config.yaml
num_attention_heads: 12
head_dim: 64
hidden_act: "swiglu"
norm_eps: 1e-06
positions: "rope"
rope_fraction: 1.0
parallel_block: false
init: "normal"
init_std_qkv: 0.0162
lr_mult_o: 2.0
beta1: 0.95
batch_tokens: 65536
train_tokens: 803700000
Each number is 500 + 50 x the weight over the matrix's rms, rounded and kept within 0 to 999. Layers, rows and columns count from 0. Numbers have three digits each.

# layer 2 MLP gate, 2048x768, rms 0.265, rows 727-749, columns 96-191
460570583468466450435580528459460501525547493489574523464489413400469469552564532523508443455511451520532517597551502592523543345586460453483514537499503562422513557483534458485451568492519493523512493446571557438539495590437422494539506518482487511468484526422418495437518431447501583574
482448566523406514484475623457435524532539418515486472527541531545476473513510533499556510519588569494488463521624546466544572499546536505452499429528481525553415506502484500493542408429585573497454451557500535499535493504418486476424498438463473537507532406492501533489514415524587448470
518448553592451487457539492451461536503449532582566478607497537499545607443524569545425477491438452506424413438415579455485489462443538461488585550566463504427435535543515430482556423478448398401498539533573506450584495489555462486475541486563509490570524523525553464538575455445564442558
514455426467477525489446554523460505435559396461453508509459503482491560480424530503530527573538575496488474546532469479459492489529538424540490520491456465513535538506480469579490536471512482518541428524515449492445411436545570518607506449537555502507452492365584376583499580487552588520
542428463492489501432424519451480527514519475547532526630471471594433562479540484515517440436579473435446422485517478436502563429456445584517480505494515520436496467444543459497443508529479504501448476447557530525516510524439428406494433369474503470510489564457572483512568411524567573512
535504464496498517576498569430483481496642514517516466517515478476521502564600476558492518552488510472484581513475521493480461559492454523543533525449459465525563519522573483485455510524508568611497540539627559557502471585465495443549497538486526515466479471524450497582598456538527513564
488509446475478557522506497507456505527519568388466438555513461477541535523379494494427505400520561512601477442482474461521496568626500522453508449356511537453587512489472376377464530517487441548513483492499545521537570493580453447475508419461536551561513526466567500512513503563434517473
458506551490451492490427448525557493615459439481503409451515477585506498444510480536529511503464518551432523452486432495444450510595556512533478647598494462537528547521611471370483497477423561604511480480557579484460405597388542549441484600585476422491413559442511485532443447568446507469
435529514555318488533480466499497597432470536465542550374420428514375487560457533478583528468542506507479602505435522461420541531448443570539436513582506541402421485524536601479484497476557504483470464512456454441621620543527503420473518398559629484506507451459526473481495529444454594544
436516479473432604576528449504455489488476421555490522535424468461536448420465466469466526506502520532429553505437398561554397529491502452390581508567479507519484573412529610636426528519438552467482558514530590534460507513481502452538480550460542472458452559542455478517511538502507545416
487557448492526554458419442402580526555522428420457472584483500441501599460501518473448533531506588380450459442525479488526418534458500443494455483467545540501473480506512531442476453476474505476459508471558515437506528554542513550476465517513536488538419453510558516546523442512510515475
410473526440541555511449586493430439484437503432498517566519462453514531465473498475598524595516495472468485446464538564509473606460504469546549539543476411466463555539476523480469525583566610546422505553498519519476545503536446478464459467452502536492498521523541532462467544521460488480
571585398512562503546475537499394467480485517499506508487465501478513556367448510561496643545425558489436573503431425418465538410559479442608572502522465448498462445500438536471575446498449503480473490406538535481538530446510499484576537522532522462454423577501536515523525586516445444418
572529472549494491539542455535506522557454509578570468552516598575470498486457499509517421479534524541523439550402498417565461577482487482449530536465488494552504538566566518476503547589492567423468518423441440504497421463443456498474518443540447539544551537510438450491443472504410477575
470460479462428575425582478580542462500566495453491444532518472522659608402479365553523432481452526577589524488520553450548516514575470499608540481490507480456549492527453528573559482558615518598482490512409559611516496498484555569512499513584541489499518542515385488543525569538504511480
452561546453432610418547456456459566470485543536389490464426474532522469467548491481581452487476507540508551516482542523454522423505574420470502501497493547616513541454516485549427534552489485554474499528474497419528467512469456441541488570499487466564468471510466468483506469534470401490
508516510490455521513407475440446554538503505432524471404558532570474535543461494501534579432488471418437493520474548451468579585500501534571526486491508539520452565462579503515532440549519486401474514477501483488486555403481453481490472496469484579531443440436499597534568412453511434480
414448574529505491474536487465520541464529502542432388477562477501500465489490541652458498492466425504514476432451492480538488458511590513565500394477521419501515484560589498435554541494466497543495586531518492522430460517611569528468467459511504507474448376561539527571555530522464510442
567406557485481552523472506416492504463549566422495515534450453453552564497499505536555427321596499452550483503539593466484435590480540580461461460494448497402466459435450444537547506485464516508550481503526478533470499495509527530518476580476474518557439442489544509503464441465511439472
452529573535571438439582516496543515465505600489438600494535509472518579451419567675500481518416507528557531534508531458388432538537465513421456478491467541439459501515506420409472595435532562516451533521451454525467431511540496550551495476494519459494431532587572522492546472449542540556
444551439447538547493501556519524537490535488533481521504499469539523504532600386511461469522504456483455454483548445482508537484577510481484465416492488511419530494507529456606527452550535497505506482557459592489452528413448441545495556443487491559550476477559432540491403475501459479534
513451549446428476454463443513419503518486525487462514501508488566530450502437432522573579614532576561557522490446582530568441403576493530601507419417471593416569392501479526481522499425526481512431552522411487533452523434474519421623538553497506496525510457474604453517507548567520523538
440471464479462523546460493548489501493403472537372473544533476426537546432439458466451546518504565493511415479456579469469490531454606597559579494471413514430469410477562559518358536534549488486485461484499496452497499468489538478533526582543506489452502473458531487520465462535549507412
# layer 2 MLP up, 2048x768, rms 0.264, rows 727-749, columns 96-191
465501614530404544485492470579561453477467459473548534571431500496515512588451528459525520489597530409484461415415534430551540467565496457536505476496540490537471491397484373406522562553501520574581512491345477474510563449505465627467498450463527521411485548492534663496461484482499455430
481462548437509485501477557527495505598497486511445482444536508526555394535510489498573538553543547396536489405541493526534539551556586480541480540494507540345513473476479544446480485448475493417576492508455556380443513435443516535431490539549458440565484520433455481534517553503495540512
486606515578525504411512518521537470511539482580530486537530513579447553479592442518558465525565544571539444481460407429479519449425522493552496567439538513533567582524467508483590532537513486508505528558426558429513553483431514514478572467510529500495519487509506532539448532582556464483
448426512535494486510625493507541517516403526545512528531536517473552513508463495492494449541536468589529516482471483496568517515450465577467520476537606459434485439605518454405471532508477503475461487421481409537560537587498527431500529434409536532464491440484429445443540492516472470471
585521654435549445570466565551427569559453491522581536582494545538549510539516454438471523524471499504574468451455523444514549428459492602555355509496570508529416436437568580522526543449483489446489449477554500501443476489506550474570532478407602508540535427485400455480426510449560529418
553465443498636549562543489496551476540590455473460472523451422425534553565483496470439438471517475454444558437472445508465599515492566534480546523510429478394460437479480477547556490502454486588497534430563524487562492547557557540409475483505424594566486453517520557589502523532562515458
429478449534498526521493492485483482508504550588472499457539564537480514593453480463541525509533505464555477454475481455440449496585507477450462489390456572495513588501470415539549508562446550491516597500563511480473553407573519506459486515564516491448568544448598545537470459511500466429
509475476577542469478427478433544456494563499567480434482538508515552508494514489518499526471489441469492590448553504539465503472501535511590573519516537437479471502522542467506525532524462492510500554543575554575541435473522640499499549513468520396484460575459489458400393432540509485474
517467555508480538521454530502530515445368471401507521563473454515500578487518528466453424491596481556452525471525598523383515491470633443509457483483574528353375514466469473516542473437551507508441516499470485435548631475485515467523477418506489481458502519565522460547578465489500470431
519586555462474568514480503479487552504493480460477460469506445546526520463413461518472523558551519473465570478522439433524479556449463522513502495526495432558503469502455545523550495422433545470520471550460582516458487443538449523521507537398602494481452494494555603532554576504495524543
420453523508538537574583433547432530560390470461507479449505479495515538441488469458469512488472488600377515442462585517433458554501541494589611597429515492428461477437494499615486516513570520503497482477471515513532567494424493436476535483507539402485479513475462447440520535461430427451
535535393482463489616429415515526411442573570441507503515516532568574553489430451482547537532462470566511466535557468513505550489457529465490503525407465457451524497489560465518511514545496482490462447440450574505554540459437506463513504463514482473530460510525500420410445546455467441525
531473470486440557492467553516493445470414528647463550466491460548501478465446496558418598506441551486459487544545462548487405485468466501475490503562502506495494507503475536493557587489560463547519471383454481522415494480492486557494544475442439573575502422547570547515456547498547410422
520505469423528513525453477455474507490518486544465476520556440413483568489526492528569440511461422553465415543637476572447490423591462623520525508404471424593419490560392493514517565548518477471431548485511490493468338549584580520568544533460580516531502528521474551550501512520490477533
540489507601559447631520558495552472499394450489524462514564471533530507490533462452476577415591515447391529585506528488428455607492604550398535618506547453545534429558440563452494434488500556513444405474553475506470605540517524456507482471483463536503512535485552435519541492439497578497
585505420497587486498510394494575516544560466460414564538515481512449398500557508470488567498519476461507527508497457452593526384422619478567502533517560477520645512548475495431475536519455495519517523582580455462542503541545434460470486463499444577457501570444475565474426531475488485451
429579538504497464526476514521551529484483574588512452534570510450522473539473492467516425531484460366533508473568519439463409509537499513603379449546406564491573493494510483449435456493491503504468534510461502593557556479545501420453529458544595457443520515413543467500450504491502332443
675497584589458407475550540445472549499484503591487497544606504483479499483531551470539510545463550497476418485424452467582572509522502368466480465456547518418490541550438530458481483443490434549565489486511481493487455492570510470458499522542506478487525477521513422609430547543528474535
538519550598446560430544390426602539506455499418541503539454459444469524537601465457350493465385517523505547465545510385570443535557543433424433425542415579437467601398492541480446552510484468527429488459553486550503506550407471427502488538487556473443490533596376542501491539510583538495
502474477462467608452447470489540565411479566427453513556508497496404502576469557417471554540511487569518479538520518535538532552476498500504526534498570474458577504503506409455422501487549371465415401480474509574529577506495468560391508428475399552506461501524456436587538550573602450415
516583513514567528630478490502490510508598487510567514523481462417567495492487551477533506445590439489450533504401542460558482480531566435452438494525577488521483445507572566544492507481547589513513487508493583485514407524454498490422475593432513518474436483570545485531393519501547547498
472458464534484499506479518455523494543574675450528558482549545410507500603463476497458498519438474595434503445497500493500556516514484402544539528608503472574439547346454580536502505496370500441530545532386481572404465514490493492397491500547547474485538405559484491384554539503487629577
598493446421553504492498465429477504474558489540532509497570558491446489505452439514529463516491413482457489506546605546507545492529493417584461564511431505458459522521551485493531463521541627578477510514520569477478536396489442606499493515506487520554502418539461489497650478513452534502
# layer 2 MLP down (transposed), 2048x768, rms 3.37e+04, rows 727-748, columns 96-191
422569547434631553525508590488449444455513573512487484458419431529454592482536488564556468529393569436554533531533462557461432560543549408515409589541522418482480500411552483485526530484552502479501418549539489530470537451608495477508498446502567520434544547447604486552473520510539598496
434566500461437504446500465540493572485464451612529499464384498504402556442560417489508417535454534506480514486643475496447582398532399498482608496464524513461465489419488557548537537434429469553452554484500480466497472500497547531408575505484497489550505457543549479509545497561498458524
580483569387424444453554478540390499573531468576539488428515507585493553498528526507519540477520548493483456502583515465540495464511436465407506489505546553360529548566509497515442513569454441489551479488471472576544512410495408561460505505572539539505524482494538568559565419415581497504
449479436449547486496594466420507472498390581471524539611456461539494479540596510433436519548463589478530517457454494429518518600489421498476487513485560513433500547488512483489554473527476471435507495517579525501456483499480479506514540484581470456486448536479495415545435447455537511540
473536531519483525529511474467553503511622485531529449496578480490545564531530490486409532457508563592547463454482505421549491465577439484466555518486439510495457538576532503481566448605409551443548488529492435448547484537502500535525550505585464442478511580583502457516460439532584458463
514537499457502472406492469435440488470538499482594520436496552437482483441440503533448488456479532504471494444484547495468494497440501452533497435537452585432577596568426524502393548536535500540476473440542426458425457516498526527506571514613607475486547576528479491491490441465521440500
456436567453439533499557475532504474519554561469502403463517526431579497529474480470525543574566424501493414460539421393543375504536543557368531542497508629478435519588427566524552577580550530489501500432531528582465495476537524410499439479464453447519514466498370454389504469464554463449
455493493534548450495482661541469449511459500499551418515502474509479577604572454460507443532615468445495541568425533585514398463440458590487465564511477463514613413586483441399513525480537506517482460491539461542415512503520573435500618517408485465489469618499464522456448512463463404514
488562557503426497522520466461560505508506456474476561529476525573445549467565464510566518476497445562548452462521489484553461473487478453511415485484590460455522512558531504536527484476465473463453524432459507517490496496539446606549553501512573448499562446505471416496515468569428499607
494459489548493527449508538522508554503512471453475489444519460551493492412487411438557490506500438489448432448559564474518469499510529523513445502543552461501451501543502446530501487570479440472470452466549595542544564428497491472497452461566456559536415464557551452527550515507540572471
495504460512426562512496478522447483526469456533480489514447463451520541441474519548546550500385599411478566476465525566478441466517489539507466547493466582468505483537524499411476451447479515542410581451594479509560461525432498497465557497534501517440408476523493480475547466524500484532
444518545575578548502468467459540532470605446500397524489482476508491493502568520531477488519524496469461458468491506504488514507502474481491461421495521615524466408560450423432489509571480451540419510516474508468393424455559546440452523632432513584581480511572464527550573515519488439473
477462486444441505529462434496511476476567357613520507483493487391571473561541458475354515447508550450463475462523484484479424550514453491465435518538661515613543580556596452501495514534513530550531453543513581499456547420570543514467439502552478526475473508414576468501482536466586559460
472471481476530395572568381557448567481477500500546518463518509495502441412560511470511478477530483498504474399494539470448509545492520432393588511588544460559515443460448507498466537475480505505463436485543380503513529525477600477559509557560505435553480464494472643451493534520520544482
449547433532445520496506451575477522432597504591488474371543482520418479527378417613526522573470442538529502496456536378512454525522553418539489475482486619494442554484462366486585441472437561498513464511451433430473514500507479475457460391471467490480524502511479544462508502553502419447
503444471399505428518562492517422505520516462488589600482447579496468457465465547460594506505374546465540545555424507576546454527544432531488495481495455485518523440529523499535492616486494486546443527491569528513509579518427614479511433441592466502494524608480435527474427474564495403491
443519501545525642486456495538492491514455431519395529473479538523483506495507492474537513503526509468345491517412448565551481576491423557435457580522453451515518578498463431537460541515421460521502519536469505501571526475480472493442547537475517534483449528376498563498465481452490522571
447557491544628544556597468531492442502449489553550518540435589554585492473503517560472580572518419471457473529610511576504394575539489553508454454391476544444487449548517542451484406461576491531474536503473523453541531523513554541568533491486447509555509523457506573545432502494487513501
581631482478519452444580594535514573528562493449470620499528481555599498566525563435476435371526629555526540461519443544469446403491432502465431539462500547487622485498445563508466563506396502500512481509540526442398447552496438607481381481552448470565398558491478488442545436454474449370
520550392474556469412508485529442540509517553461566565550555442466461502565503527559485506444552455485433422491500513567549511566538541460518443611573439523555495449510527502531562474503510520554491534547475464510445534513463434493454533600511520486509504502530552468494597500492532586514
524531451543590467480537528484433499489497568428444491466505481484539473498545439423472390442491513501488553428462526453459533514532507486483522480391549404504458549511554499438498462454517491428399383491433392614426542426538475392534498555501543613514518549538497529568531453469483492547
445534501675473457528468511546398516524493485488483496493489473482553464560476473495430500514497593554439399445560457594454451489590433454477550367491529615552493571417464421470580492493586486385476436560491499479523598417439512434466449542504494457501555522467409471429459537527554469532